python train.py --hidden_size=160 --vocab_size=1728 --hidden_act="gelu" --norm_place="pre" --positions="learned" --bias="none" --tie_word_embeddings=true --parallel_block=false --init="normal" --init_std_up=0.0157 --learning_rate=0.00257 --warmup_steps=217 --decay_shape="cos" --max_steps=6513 --dataset="wikipedia_en"
Each number is 200 + 20 x the weight over its row's rms, rounded and kept within 0 to 999. Layers, rows and columns count from 0. The size before them is the row's rms in percent of the matrix's.

# down: layer 6 MLP down (transposed), 640x160, rms 0.146, rows 358-379, columns 0-159
# up: layer 6 MLP up, 640x160, rms 0.167, rows 359-379, columns 0-159
down358,097,208,229,202,195,202,189,235,202,222,177,197,191,209,207,173,175,223,216,213,243,181,222,197,204,227,182,204,179,176,189,192,202,211,174,234,197,197,179,217,223,171,158,213,201,228,189,161,206,249,178,163,186,198,207,212,211,206,226,185,166,199,222,187,193,176,238,156,153,202,142,205,207,169,172,187,190,164,222,193,189,196,210,188,193,182,179,201,222,185,205,181,186,168,212,216,208,184,203,198,211,221,201,189,177,170,158,227,198,209,166,203,196,202,198,214,183,213,198,178,200,213,229,221,207,203,195,233,194,181,205,195,169,221,214,193,213,168,208,192,214,204,182,200,184,194,208,166,199,190,200,165,182,185,217,186,188,163,208,215,214
up359,094,165,239,220,198,190,223,199,201,160,207,231,189,171,183,204,184,207,173,222,205,200,197,188,189,196,238,189,201,202,229,218,189,197,195,212,177,203,188,236,201,200,230,206,167,223,208,178,181,190,189,238,209,183,186,208,196,171,177,205,179,195,196,190,228,190,214,220,174,164,193,188,165,194,235,199,185,201,177,191,208,208,217,190,190,206,203,235,255,183,166,200,208,139,179,159,183,214,183,163,190,206,210,195,196,188,213,221,222,223,201,192,236,198,212,204,200,207,184,221,211,183,205,189,253,193,251,210,199,185,195,182,229,208,204,201,196,226,219,207,236,203,184,190,225,181,167,203,198,238,169,191,192,190,196,200,216,192,183,202,179
down359,090,195,225,207,189,213,213,210,200,187,167,194,226,222,189,197,204,239,187,200,201,198,208,205,194,216,207,171,211,198,220,198,217,165,215,170,184,208,216,192,172,233,198,215,232,187,182,202,213,237,190,190,232,204,210,183,193,191,210,196,169,198,209,167,180,178,195,162,172,173,190,151,220,189,210,219,197,233,228,214,210,148,224,200,160,194,212,210,182,206,211,197,252,224,189,210,216,167,207,191,184,174,193,216,161,187,196,196,180,243,199,197,199,183,214,204,176,213,205,236,211,155,183,196,201,227,167,185,185,209,211,211,182,174,177,184,185,206,211,211,210,231,226,208,175,195,212,188,199,223,229,217,208,218,227,199,154,203,205,232,210
up360,108,223,177,223,226,207,163,209,192,175,236,199,219,167,229,214,221,249,159,203,229,199,214,167,192,174,226,176,220,214,196,209,215,204,230,199,191,200,222,223,181,206,221,172,176,215,198,208,202,189,177,212,218,208,167,202,203,211,212,201,215,183,178,240,182,203,181,165,203,209,207,209,177,193,177,178,220,179,210,182,158,176,200,221,183,235,204,185,198,216,207,184,163,195,169,212,166,199,198,202,178,173,241,211,194,163,193,203,196,199,188,211,220,163,223,206,185,196,192,225,212,189,222,225,228,222,201,229,173,218,192,192,174,201,235,192,201,203,183,231,195,196,206,158,192,174,206,197,199,174,229,187,197,183,188,184,214,164,189,208,189
down360,096,213,192,182,193,215,202,225,209,198,200,229,196,189,206,223,161,150,217,192,224,205,221,207,216,180,196,187,171,203,209,177,161,200,179,219,208,220,209,204,219,183,212,200,234,223,207,243,230,211,184,173,199,199,193,191,220,207,191,174,190,186,175,209,200,189,233,268,228,238,203,219,191,189,215,195,200,189,196,214,176,195,203,187,207,179,175,226,182,209,201,154,203,167,210,183,200,194,217,165,206,216,239,206,180,168,195,200,186,194,229,192,190,201,189,226,219,208,230,216,219,179,244,175,217,205,191,189,229,203,189,207,211,169,179,203,202,209,187,162,190,159,174,199,202,203,200,196,195,166,172,234,168,197,178,226,190,195,198,171,183
up361,113,178,211,195,185,205,173,215,192,218,232,162,186,205,212,201,198,174,213,194,202,194,199,196,237,186,203,214,175,204,189,214,194,208,208,204,186,179,201,224,188,160,219,184,192,189,193,180,231,189,202,212,205,241,220,227,182,187,210,175,197,186,172,237,136,187,168,183,181,183,190,186,176,212,216,222,238,207,204,218,201,189,158,236,170,204,199,187,200,231,213,199,180,199,175,229,203,239,188,211,185,213,271,209,193,213,194,220,181,230,164,193,223,213,180,175,214,195,180,191,202,198,183,237,221,170,204,152,168,183,220,198,217,221,193,201,206,181,216,172,204,186,211,170,205,217,192,205,207,220,199,208,215,194,209,182,222,185,213,188,200
down361,130,203,190,216,204,213,244,211,226,167,217,204,181,192,208,200,154,232,210,186,222,184,203,191,172,224,226,172,208,191,208,207,186,186,199,216,208,185,182,176,182,226,196,197,242,209,205,191,208,219,192,197,174,209,224,207,196,241,210,240,164,205,206,207,213,202,210,203,207,183,206,174,211,194,225,195,205,190,159,204,179,194,206,178,225,152,211,166,208,199,219,209,159,211,197,179,186,195,187,197,196,191,221,198,195,203,226,186,211,199,180,222,197,180,184,228,194,215,160,202,209,170,229,173,185,204,227,242,190,192,178,195,192,217,185,193,199,233,218,215,212,254,204,249,235,227,197,180,193,174,182,162,195,213,201,176,156,192,203,222,193
up362,106,182,157,191,181,205,170,206,206,170,237,197,145,191,143,183,196,202,216,189,216,205,183,196,198,206,198,225,209,212,205,192,208,199,236,243,187,169,203,171,220,194,192,183,201,207,205,192,212,206,206,212,187,227,208,215,220,239,206,196,206,197,203,209,194,202,207,191,201,212,215,202,226,193,201,218,177,208,214,209,185,231,192,183,157,189,202,189,280,219,200,218,204,163,211,188,175,177,230,186,202,231,216,199,184,189,215,164,213,186,175,207,154,193,203,227,185,194,198,182,197,186,206,202,190,213,233,168,216,168,174,211,210,211,243,165,179,203,225,205,205,199,196,210,157,217,195,180,209,199,204,178,220,195,232,188,184,195,178,192,203
down362,117,205,237,154,190,208,188,221,202,200,172,196,212,163,182,181,165,178,187,181,165,193,218,195,207,200,199,193,216,177,204,198,233,216,199,171,161,207,180,184,173,192,189,230,174,181,197,195,187,183,212,200,211,188,211,211,209,190,171,190,211,207,192,154,216,205,226,164,218,184,195,185,213,184,178,217,204,232,185,186,223,170,216,209,232,206,195,176,198,222,195,170,165,199,229,217,203,210,195,214,218,223,179,181,210,192,185,211,191,214,200,215,177,167,244,195,204,161,192,195,203,178,176,178,216,188,210,227,197,229,231,182,178,191,218,204,238,187,196,223,196,224,183,251,210,218,183,208,203,176,178,170,245,194,218,226,188,229,225,207,203
up363,055,175,173,210,167,200,208,177,199,201,251,216,176,150,181,193,195,221,177,219,191,200,194,184,200,183,213,176,222,176,226,239,180,197,179,221,199,197,226,216,200,194,193,226,175,201,192,222,233,167,183,223,172,237,199,214,201,212,197,167,194,180,213,186,192,217,221,249,214,200,225,202,219,217,195,202,215,187,185,181,198,211,189,236,196,205,189,181,210,221,196,222,205,180,217,196,196,224,196,175,208,179,208,164,208,186,209,211,205,200,194,211,207,225,227,216,206,214,191,221,211,199,197,201,221,194,237,195,209,178,198,195,222,231,173,133,216,232,222,224,204,200,182,192,222,180,197,204,208,256,153,201,177,175,206,191,204,183,171,180,210
down363,049,220,173,187,216,213,201,203,203,220,160,220,220,232,195,208,178,180,218,209,235,221,223,223,219,245,185,212,177,211,175,172,218,190,204,160,201,203,188,201,220,190,204,197,216,207,190,189,192,239,206,196,235,188,215,187,188,203,211,205,182,226,204,222,210,183,200,193,193,169,148,186,209,178,206,191,191,184,193,212,200,201,182,187,193,201,206,216,200,169,211,181,188,232,184,220,199,179,197,206,205,195,175,215,95,190,184,186,206,202,235,201,200,178,169,230,191,194,225,187,203,185,199,201,179,207,173,185,233,223,173,209,216,171,221,232,194,202,195,194,205,218,216,236,179,213,194,201,182,164,204,207,210,224,210,220,180,200,224,221,193
up364,112,204,203,191,198,187,201,189,218,190,196,237,184,223,164,231,217,186,216,223,187,203,209,212,202,214,233,177,237,173,205,208,191,181,185,192,181,226,196,193,206,176,186,216,177,203,193,197,217,218,191,208,171,172,214,208,245,217,180,200,199,225,164,194,183,206,166,197,216,187,249,236,186,217,252,215,191,210,183,186,227,176,213,182,205,230,175,206,191,209,191,175,169,187,215,184,179,206,197,199,167,162,182,198,191,226,226,207,177,208,169,188,200,217,192,148,206,211,192,222,203,164,234,211,233,205,217,187,193,212,192,171,235,187,199,160,200,205,232,202,230,237,208,203,225,203,191,178,167,207,180,195,197,191,200,172,223,184,207,212,185
down364,110,184,216,222,211,202,216,220,159,218,195,180,198,179,192,202,206,224,231,199,177,200,200,222,231,212,158,211,170,183,223,185,181,206,226,200,203,216,208,202,171,192,195,180,205,186,223,195,187,185,187,217,198,207,180,213,188,234,163,170,198,197,210,204,201,184,217,219,215,162,183,234,214,229,206,179,227,221,220,229,232,209,198,170,180,211,187,203,176,199,209,148,148,182,175,220,235,182,204,233,214,177,213,180,200,167,175,204,179,200,212,218,195,209,176,207,207,219,198,214,197,191,176,203,216,209,212,176,186,231,200,203,231,224,205,252,204,181,187,221,192,183,167,173,184,179,224,205,158,192,202,201,207,221,211,223,206,227,187,228,224
up365,050,162,185,215,192,199,212,185,196,181,257,193,191,164,183,201,192,213,198,221,178,190,168,188,212,191,224,158,243,181,217,230,200,222,199,228,195,203,226,224,196,208,211,204,197,201,200,200,231,168,184,215,201,221,180,214,194,224,179,172,211,165,239,199,199,222,227,251,212,192,206,219,197,213,208,208,216,211,160,218,211,238,191,198,181,202,176,199,237,190,193,209,199,185,218,208,187,209,220,185,194,178,216,184,208,216,206,214,215,201,174,203,193,205,230,225,205,212,175,210,191,198,199,244,207,215,245,189,227,186,203,216,223,205,151,154,198,214,198,213,221,217,203,200,220,194,164,203,211,222,173,217,199,156,218,190,222,195,171,177,208
down365,043,238,184,165,184,200,186,186,179,189,142,214,226,244,197,200,183,187,189,181,246,203,206,222,220,226,168,209,187,227,186,169,207,197,173,169,189,199,181,189,213,204,190,182,204,221,190,190,200,243,187,189,216,204,215,186,204,178,205,188,190,200,191,201,203,197,180,204,188,188,193,187,210,207,234,184,200,186,191,209,202,185,186,177,214,217,197,203,198,188,223,182,211,206,198,217,236,181,187,206,210,174,197,187,100,148,189,186,206,184,259,206,213,190,178,227,197,190,206,185,207,187,213,186,204,213,172,172,218,222,162,178,188,191,202,208,199,203,212,204,202,212,211,200,198,209,222,207,208,173,220,190,202,230,211,220,174,186,211,229,185
up366,089,221,176,184,212,211,175,155,169,191,209,169,212,211,198,177,249,216,215,173,197,210,186,176,195,201,207,234,210,196,214,202,172,189,211,230,181,219,195,206,205,233,232,207,215,209,208,171,202,210,213,196,204,220,169,210,184,201,212,213,218,166,214,173,239,203,182,232,210,205,211,195,220,218,213,157,195,212,211,195,233,229,216,179,194,196,220,144,228,189,221,204,213,190,232,176,193,155,199,196,204,178,211,175,189,204,215,154,218,210,210,191,189,191,181,190,214,203,161,195,188,217,208,169,157,199,201,205,218,165,188,198,215,201,198,175,200,200,193,225,164,175,191,195,250,231,196,210,207,196,209,204,169,205,208,185,160,213,198,189,206
down366,075,191,168,204,193,188,202,246,215,218,217,189,221,216,206,183,220,227,224,190,190,195,185,196,173,206,178,224,196,208,215,174,204,216,240,186,202,234,210,212,181,227,197,184,184,156,247,196,200,182,231,193,177,155,202,183,192,212,213,218,230,185,175,193,233,213,219,233,204,223,189,198,180,218,194,202,204,197,203,196,242,196,205,192,195,196,197,174,216,183,205,212,245,228,259,193,195,204,205,209,156,195,226,214,169,199,212,215,200,200,206,221,227,148,158,257,216,221,219,181,200,211,200,202,218,205,223,222,215,192,191,201,201,192,210,224,212,200,169,192,205,178,206,207,170,208,185,195,187,180,196,204,190,189,195,187,229,166,212,219,200
up367,095,176,207,231,179,138,202,179,204,208,196,179,201,214,205,213,205,228,203,176,214,167,221,174,198,192,258,180,171,206,199,223,163,204,199,208,193,236,186,231,180,213,199,209,201,246,183,200,187,195,210,175,221,240,185,207,186,197,216,204,193,196,184,205,237,238,187,268,206,196,184,222,201,223,223,207,165,207,207,193,221,231,226,202,209,189,184,197,240,227,204,230,190,198,201,198,182,194,193,224,191,230,203,179,189,189,187,205,171,222,177,190,192,186,201,216,218,215,207,251,171,211,179,209,202,230,211,230,191,209,182,216,213,198,198,214,233,216,198,208,197,198,201,194,184,200,208,226,187,195,225,218,187,199,186,180,209,206,190,155,190
down367,104,210,189,217,190,208,183,197,233,200,201,189,185,223,190,175,248,240,197,187,203,235,218,199,211,223,186,254,194,245,202,197,194,211,151,192,200,197,185,196,227,233,192,170,194,209,201,214,228,235,221,215,173,198,199,190,211,211,188,215,199,207,185,220,192,160,199,185,143,196,224,199,203,214,186,202,201,207,214,214,186,229,207,180,179,204,224,204,170,139,189,203,224,197,182,218,236,166,187,223,215,180,193,195,206,186,167,188,208,225,196,205,179,203,207,210,210,192,181,205,236,183,194,197,195,205,205,180,229,209,195,167,184,201,204,204,198,240,209,194,171,195,213,191,215,179,198,207,224,209,179,199,189,204,225,138,196,167,199,228,214
up368,118,198,186,220,199,207,207,190,201,228,220,198,182,187,242,231,209,165,205,162,205,239,194,182,201,217,184,188,169,196,202,205,169,206,206,214,191,207,233,179,210,204,185,220,225,205,187,222,193,208,205,167,179,212,168,209,194,244,173,177,184,209,175,195,188,238,195,250,212,206,204,196,195,236,215,247,247,222,219,202,175,224,200,208,222,188,192,180,188,207,202,172,202,190,213,193,190,230,187,215,200,200,218,214,192,224,206,217,180,230,194,216,207,246,226,163,204,203,198,216,198,208,216,210,175,169,165,210,214,169,179,201,200,181,207,190,201,175,243,192,227,220,173,211,223,216,179,208,201,176,177,197,203,194,223,194,203,164,155,193,206
down368,117,198,196,234,194,217,201,198,193,223,201,189,205,196,149,209,186,183,208,208,204,213,180,185,180,211,186,179,198,195,211,212,234,199,182,200,163,173,203,240,198,215,211,254,224,195,203,207,179,227,228,222,194,171,232,186,220,195,217,214,175,193,153,216,205,204,196,191,156,157,204,239,208,217,203,167,199,200,180,194,207,230,188,179,187,184,191,199,232,189,190,172,198,223,181,206,200,223,199,204,198,206,220,185,181,190,195,197,179,217,209,213,183,180,157,207,176,195,201,175,222,142,188,220,214,188,214,196,248,238,198,220,218,201,220,190,189,199,207,197,204,177,222,228,179,246,201,207,199,182,207,212,179,224,182,160,165,194,206,201,217
up369,107,158,174,199,207,190,237,184,174,188,214,187,204,202,206,181,199,226,238,224,204,185,190,184,197,183,213,214,176,206,187,214,192,202,257,233,251,188,238,222,214,205,192,189,192,203,190,214,187,220,199,180,191,200,178,189,199,224,210,185,211,153,225,200,233,198,196,243,178,203,216,168,213,180,185,196,178,243,210,202,198,246,207,196,189,191,182,198,244,200,195,214,187,197,225,167,150,190,228,210,206,225,216,224,191,210,224,199,181,204,228,217,227,187,187,185,217,199,177,190,196,213,202,244,168,199,193,245,202,193,181,183,208,206,215,231,177,199,216,216,205,223,192,212,186,186,209,185,212,226,198,207,208,183,192,217,204,198,152,194,203
down369,105,234,179,191,222,176,205,191,217,188,194,221,216,188,212,192,154,210,167,211,212,195,182,216,186,207,209,183,204,224,187,195,171,208,199,179,193,221,198,187,197,204,191,192,196,199,247,190,201,183,208,203,165,190,187,201,201,197,222,228,208,223,247,174,183,199,211,205,191,218,220,227,245,207,171,181,169,163,182,192,194,189,183,180,189,204,223,229,219,223,213,169,202,213,201,214,225,211,173,203,233,179,175,190,171,229,214,209,219,187,168,219,203,205,214,194,195,219,202,210,161,236,174,211,193,221,231,198,211,195,234,200,190,193,242,176,204,230,191,257,223,211,213,200,239,214,201,240,178,183,190,213,182,216,229,209,196,240,200,218,219
up370,122,209,180,191,178,220,217,209,168,217,205,216,180,224,171,219,167,174,204,190,197,204,211,194,216,171,196,188,185,187,168,221,227,206,210,197,170,193,183,175,181,191,215,218,193,189,186,187,222,190,197,157,172,217,213,201,210,175,212,199,181,193,206,218,209,219,215,254,230,214,181,252,189,194,200,221,159,198,215,222,214,168,240,206,198,207,188,192,200,229,192,216,198,192,203,203,139,201,229,196,178,165,234,181,192,245,207,202,193,208,165,213,194,238,193,202,222,181,211,231,176,215,190,188,199,197,186,229,187,221,222,191,179,193,201,184,189,209,190,188,193,183,193,214,203,195,206,226,211,231,163,237,207,168,201,171,224,181,217,168,190
down370,122,192,185,187,203,201,196,185,235,198,189,201,189,198,180,197,216,196,190,221,195,201,237,191,194,189,192,204,186,205,204,194,213,171,173,174,216,182,186,214,170,205,201,222,234,211,208,192,199,161,204,169,204,201,168,209,176,201,194,184,211,198,203,190,185,210,194,185,190,206,196,215,217,229,203,186,166,198,191,224,181,254,208,219,211,183,227,243,227,170,208,204,209,190,219,166,167,191,217,168,162,183,184,230,195,178,204,208,207,244,155,204,221,227,168,249,199,172,157,196,199,229,219,177,195,199,181,248,189,230,219,209,213,222,183,197,184,204,170,230,164,174,198,211,158,208,203,198,186,191,189,210,192,224,216,230,220,222,201,199,182
up371,104,203,186,213,193,162,212,202,196,196,187,181,169,183,175,217,165,168,224,175,179,212,185,199,209,164,186,198,235,193,182,191,194,189,208,209,193,231,235,203,170,205,194,230,178,200,181,235,202,208,187,178,183,223,170,205,195,204,190,221,185,206,178,204,218,206,228,229,190,194,252,220,179,217,216,181,182,214,228,183,216,198,213,235,212,202,188,221,221,216,231,181,168,189,203,199,191,195,262,208,169,209,236,192,196,225,177,174,234,241,182,189,200,212,196,220,233,227,214,214,212,217,199,184,220,195,176,176,179,186,182,174,191,204,188,184,178,221,188,198,213,195,182,146,208,167,191,179,208,234,209,213,215,220,216,197,213,192,213,205,205
down371,109,221,207,191,176,220,229,222,199,168,229,218,215,202,228,202,203,205,237,207,186,226,153,168,195,234,218,186,220,188,196,196,188,221,207,180,186,208,186,189,176,219,214,187,234,189,200,181,197,190,172,196,198,204,198,197,213,214,203,163,217,199,191,202,218,219,186,181,228,189,188,212,198,188,204,171,178,200,187,242,248,199,201,185,181,217,233,176,202,213,232,219,190,214,195,168,200,192,185,227,190,169,168,193,206,180,183,207,184,209,208,197,176,173,211,149,176,195,240,205,184,215,154,192,194,217,174,205,194,213,202,192,196,211,200,229,207,192,207,210,164,151,225,185,178,218,219,211,218,178,188,165,201,191,176,251,182,193,182,233,206
up372,119,209,160,250,234,210,222,177,181,219,188,237,178,220,219,189,210,150,216,212,215,207,161,192,237,208,155,182,195,202,182,218,198,226,200,218,209,220,224,190,187,207,201,212,209,184,218,171,197,214,243,185,181,205,197,209,176,195,158,185,193,200,185,212,167,226,199,204,226,196,187,207,183,168,205,208,192,180,238,202,210,185,217,219,184,221,173,196,162,231,188,224,184,209,210,222,195,205,205,224,201,226,233,169,189,220,193,205,170,229,181,220,200,213,192,205,172,160,196,208,171,208,224,167,181,176,177,165,165,186,233,199,181,209,178,166,206,189,214,196,210,196,208,193,195,200,215,217,189,187,182,200,189,201,196,185,205,215,173,184,210
down372,128,217,192,242,226,191,211,190,196,171,180,160,218,203,208,213,222,193,177,226,190,236,209,223,197,207,169,213,178,193,202,225,192,176,168,208,218,146,195,208,207,221,206,187,207,187,183,186,178,179,230,231,197,213,214,183,192,203,192,230,176,200,205,210,183,193,195,165,162,196,221,207,188,208,215,199,204,242,211,215,184,189,217,222,166,195,207,221,182,191,229,211,158,198,195,189,233,211,198,169,225,197,194,219,206,194,227,199,194,151,209,203,191,180,188,172,252,199,188,168,207,211,181,203,186,209,210,213,206,217,208,200,228,203,235,228,208,219,172,177,176,217,231,228,168,212,202,181,240,186,214,171,199,164,174,181,193,189,215,209,205
up373,128,187,157,170,175,188,199,197,186,184,223,220,219,215,190,224,190,215,220,189,198,187,180,168,210,185,222,206,198,210,202,204,237,204,214,197,221,213,198,167,164,181,201,182,181,212,221,203,215,227,193,181,199,178,205,193,224,191,226,235,213,218,191,208,190,190,176,220,232,173,185,223,228,198,228,174,210,216,168,192,212,223,226,196,196,225,183,176,205,218,202,210,184,184,213,225,149,189,224,216,174,177,216,188,190,195,196,169,163,243,194,180,178,223,207,202,210,201,214,235,186,214,175,232,195,177,206,186,185,170,223,175,199,226,211,199,172,174,211,254,197,204,178,215,190,173,189,244,200,252,199,180,221,202,193,186,187,188,205,200,205
down373,133,219,195,199,187,197,200,207,226,196,208,198,189,196,177,242,202,212,191,204,233,192,191,189,222,192,216,223,164,234,227,211,177,208,226,178,186,226,203,226,210,194,230,216,202,222,184,205,222,186,161,195,195,181,226,197,152,198,198,180,221,200,168,198,180,181,163,201,205,177,187,185,197,175,220,222,245,146,189,184,201,223,212,185,213,191,211,179,147,220,186,203,193,192,188,178,184,231,186,203,232,216,200,228,186,185,225,213,200,248,205,225,218,221,203,187,223,214,207,180,178,156,172,225,188,191,190,180,210,187,185,217,174,200,201,209,189,163,190,197,209,216,193,199,166,185,212,210,207,210,248,203,217,186,228,191,201,161,183,197,211
up374,096,187,244,181,213,206,243,181,204,195,218,222,203,218,196,186,213,175,197,200,181,246,207,241,207,232,221,160,204,203,203,196,235,195,184,217,169,204,174,184,178,188,214,196,223,202,214,186,203,189,194,231,168,202,207,198,235,179,180,195,162,211,224,227,172,174,188,197,211,191,221,187,181,177,200,208,205,219,192,213,223,182,203,216,186,212,207,234,202,216,155,194,202,165,189,167,208,247,218,197,185,189,202,192,193,210,194,219,167,184,182,195,194,209,187,183,207,172,188,203,198,166,197,203,206,172,190,156,178,190,229,201,225,216,151,196,200,215,201,217,182,242,206,200,189,209,205,197,188,259,181,168,194,203,186,194,204,199,240,187,200
down374,096,223,176,208,205,195,212,218,185,193,184,155,210,199,214,197,212,216,209,193,218,158,216,190,195,181,211,203,190,201,169,188,167,221,210,215,216,210,196,196,169,224,205,171,185,174,175,264,208,203,248,203,205,205,197,185,213,209,209,194,236,199,211,232,172,235,196,199,183,220,169,203,214,223,202,219,215,205,215,193,189,189,198,186,202,172,176,177,185,190,245,183,165,240,186,204,206,188,178,152,203,126,210,194,185,195,219,217,237,188,239,232,200,194,186,214,223,226,180,208,176,223,201,208,183,193,229,248,205,207,206,216,194,198,189,175,206,221,207,234,210,192,197,201,213,189,203,193,186,185,201,204,175,210,208,189,191,190,194,215,181
up375,106,186,179,186,204,222,171,210,172,200,218,196,218,185,184,209,214,191,172,220,189,187,211,172,213,191,195,198,213,214,182,207,235,220,208,195,201,183,185,198,183,196,229,172,190,180,207,205,239,194,177,197,199,188,199,210,227,158,223,203,201,240,197,168,166,232,226,182,197,190,178,200,149,195,208,210,210,216,180,189,171,153,179,204,207,214,204,205,143,192,239,210,201,209,213,220,133,204,190,180,186,197,204,204,189,227,233,197,180,181,206,177,180,185,167,224,212,189,204,208,207,196,168,212,232,213,236,183,218,202,191,200,196,183,211,174,225,194,204,202,195,182,200,152,218,199,175,222,226,187,188,239,186,194,196,190,232,189,226,176,203
down375,110,223,234,174,207,166,206,207,232,181,243,191,194,192,172,204,220,221,191,200,182,233,210,190,205,182,220,208,219,166,223,191,217,196,195,191,216,164,139,236,178,189,238,206,211,235,191,197,196,192,208,212,185,173,203,191,188,204,207,216,161,192,215,223,187,218,196,158,195,212,188,191,232,186,186,203,180,198,193,195,202,209,240,211,221,186,194,234,194,195,216,233,174,203,210,173,221,216,222,214,177,236,176,170,206,226,171,166,267,203,220,182,189,204,185,216,222,220,212,211,189,192,195,195,197,176,159,216,189,193,236,238,184,224,199,197,183,193,190,202,202,202,206,202,201,224,198,188,206,205,201,173,198,210,228,195,189,191,193,177,182
up376,109,172,183,188,180,212,208,179,176,179,191,207,190,203,187,209,202,205,229,207,206,214,161,211,204,187,196,210,222,213,193,217,216,206,227,224,206,192,228,183,204,221,192,231,212,173,217,203,200,182,163,218,178,170,241,199,199,198,215,199,160,197,234,176,216,248,185,235,208,201,213,218,201,190,162,225,197,181,179,228,162,189,188,185,205,169,166,174,156,214,226,202,187,206,195,189,197,246,234,183,211,214,234,205,192,203,224,201,164,202,215,221,224,192,197,209,169,171,174,239,211,217,227,199,192,210,208,229,211,191,184,185,186,190,156,166,204,200,224,207,190,179,204,183,202,217,216,217,218,172,181,220,201,204,232,195,237,208,210,185,193
down376,110,210,208,212,192,197,195,219,216,180,178,176,202,172,185,235,201,183,220,191,185,223,217,224,199,218,235,194,233,162,196,182,177,204,251,243,233,170,196,164,209,154,207,219,237,207,198,204,216,202,217,227,207,198,217,180,202,221,205,206,192,191,181,195,174,188,209,200,199,183,188,240,189,190,215,169,201,182,186,197,226,182,158,221,197,181,199,189,154,203,191,226,180,187,166,190,210,191,198,193,194,186,180,213,178,213,179,216,174,186,204,204,219,225,223,240,219,171,197,171,220,208,184,217,196,211,217,198,197,186,220,223,202,174,198,255,181,203,182,227,226,162,188,202,197,192,205,217,164,217,230,210,198,188,181,204,205,166,209,220,194
up377,087,202,234,201,222,175,222,245,204,178,201,246,193,189,166,195,189,203,213,179,204,205,211,183,218,206,222,200,200,207,251,218,149,189,207,192,220,198,204,211,192,208,203,211,194,197,207,174,204,192,206,201,206,220,190,206,146,172,203,217,203,209,187,184,223,260,224,229,188,208,211,165,167,183,209,191,197,196,206,196,183,236,193,156,172,178,206,203,206,209,212,191,202,185,183,154,196,202,202,183,239,204,220,185,188,203,186,241,220,226,208,179,196,220,235,165,186,230,177,216,215,195,198,220,195,186,172,192,209,207,191,207,187,212,228,218,204,216,249,195,229,203,191,203,217,202,216,215,201,223,173,219,237,210,210,220,187,169,193,172,194
down377,097,210,175,203,206,221,161,190,193,199,170,205,215,211,227,214,185,204,187,241,194,228,190,188,197,207,204,210,195,236,194,233,231,183,217,176,202,206,177,209,204,219,229,199,185,233,210,254,215,174,207,206,192,168,208,201,217,221,215,174,199,198,227,202,187,187,188,190,182,166,206,179,204,208,173,189,197,224,241,214,204,198,182,192,232,187,204,180,187,199,211,202,212,205,218,160,210,200,167,209,180,230,222,240,192,208,194,204,188,230,182,164,189,160,198,226,143,199,229,226,197,174,175,210,225,222,219,190,198,239,188,203,201,150,203,226,185,178,173,215,209,189,249,214,206,214,212,219,199,202,194,216,183,187,179,184,186,193,219,180,208
up378,102,200,171,194,206,180,195,219,178,207,206,166,183,199,194,186,176,217,193,183,200,220,166,154,204,188,228,212,244,192,212,211,221,192,218,197,226,204,202,175,208,252,198,203,198,197,181,229,206,168,186,172,211,180,226,212,218,215,165,186,202,163,228,187,191,209,194,230,187,159,210,172,196,219,163,209,210,205,198,209,206,214,212,214,166,201,189,141,175,204,208,220,204,218,238,197,181,180,216,203,189,216,179,176,193,204,226,191,193,192,223,231,176,157,175,196,192,197,155,172,178,199,210,209,200,205,214,186,185,157,198,179,230,186,198,195,186,228,188,255,189,188,209,196,212,211,193,199,210,187,214,223,178,176,177,207,201,194,178,188,197
down378,095,187,182,178,177,190,193,172,192,231,164,184,189,229,215,179,186,162,202,194,177,198,234,203,193,211,212,181,204,210,220,187,189,208,194,189,175,188,198,213,181,207,171,195,217,220,228,174,201,207,215,204,205,180,128,206,181,195,207,194,220,199,164,216,194,215,205,211,211,221,177,222,205,236,220,169,183,176,192,207,212,221,228,207,189,205,201,205,220,214,198,188,183,214,200,191,182,220,153,195,195,206,201,181,177,173,179,254,209,210,175,195,196,188,207,211,173,196,207,199,202,181,190,195,205,179,192,139,220,208,213,270,160,209,193,194,199,192,206,168,213,188,228,197,222,191,227,195,186,182,186,170,186,183,231,230,194,205,176,228,190
up379,096,192,228,235,208,178,227,219,214,177,202,217,200,199,170,224,172,222,217,211,211,207,199,221,193,220,195,210,232,197,198,193,219,197,193,197,166,191,186,136,198,220,208,206,165,210,230,236,183,175,194,200,186,224,217,210,210,223,186,240,176,205,212,163,228,205,185,188,175,179,213,209,211,188,181,218,202,162,198,203,219,204,219,228,196,204,207,234,197,230,237,219,184,195,183,199,186,194,204,194,188,229,210,222,191,222,209,189,153,206,178,197,188,214,231,164,221,221,192,225,213,240,197,197,226,216,181,179,204,190,187,199,226,224,154,167,197,199,197,220,209,172,193,227,179,183,166,172,167,227,191,201,175,213,202,197,217,189,225,200,199
down379,092,183,202,179,202,182,220,157,182,210,197,228,183,218,218,152,168,218,176,219,192,171,196,189,223,181,190,194,185,216,205,202,179,204,209,185,212,203,203,214,171,203,201,177,149,170,167,179,192,224,208,193,173,194,229,222,225,196,199,205,237,176,194,164,190,214,169,190,215,211,232,205,178,236,221,186,168,182,210,204,189,180,191,207,207,221,215,145,219,242,164,185,182,206,208,209,206,232,218,221,214,181,190,183,201,185,231,207,193,231,166,164,188,198,196,197,194,192,190,188,203,208,210,226,174,189,200,185,207,202,210,174,166,216,208,216,170,212,179,225,183,219,177,180,230,199,220,201,190,216,227,204,188,217,202,205,204,156,227,210,217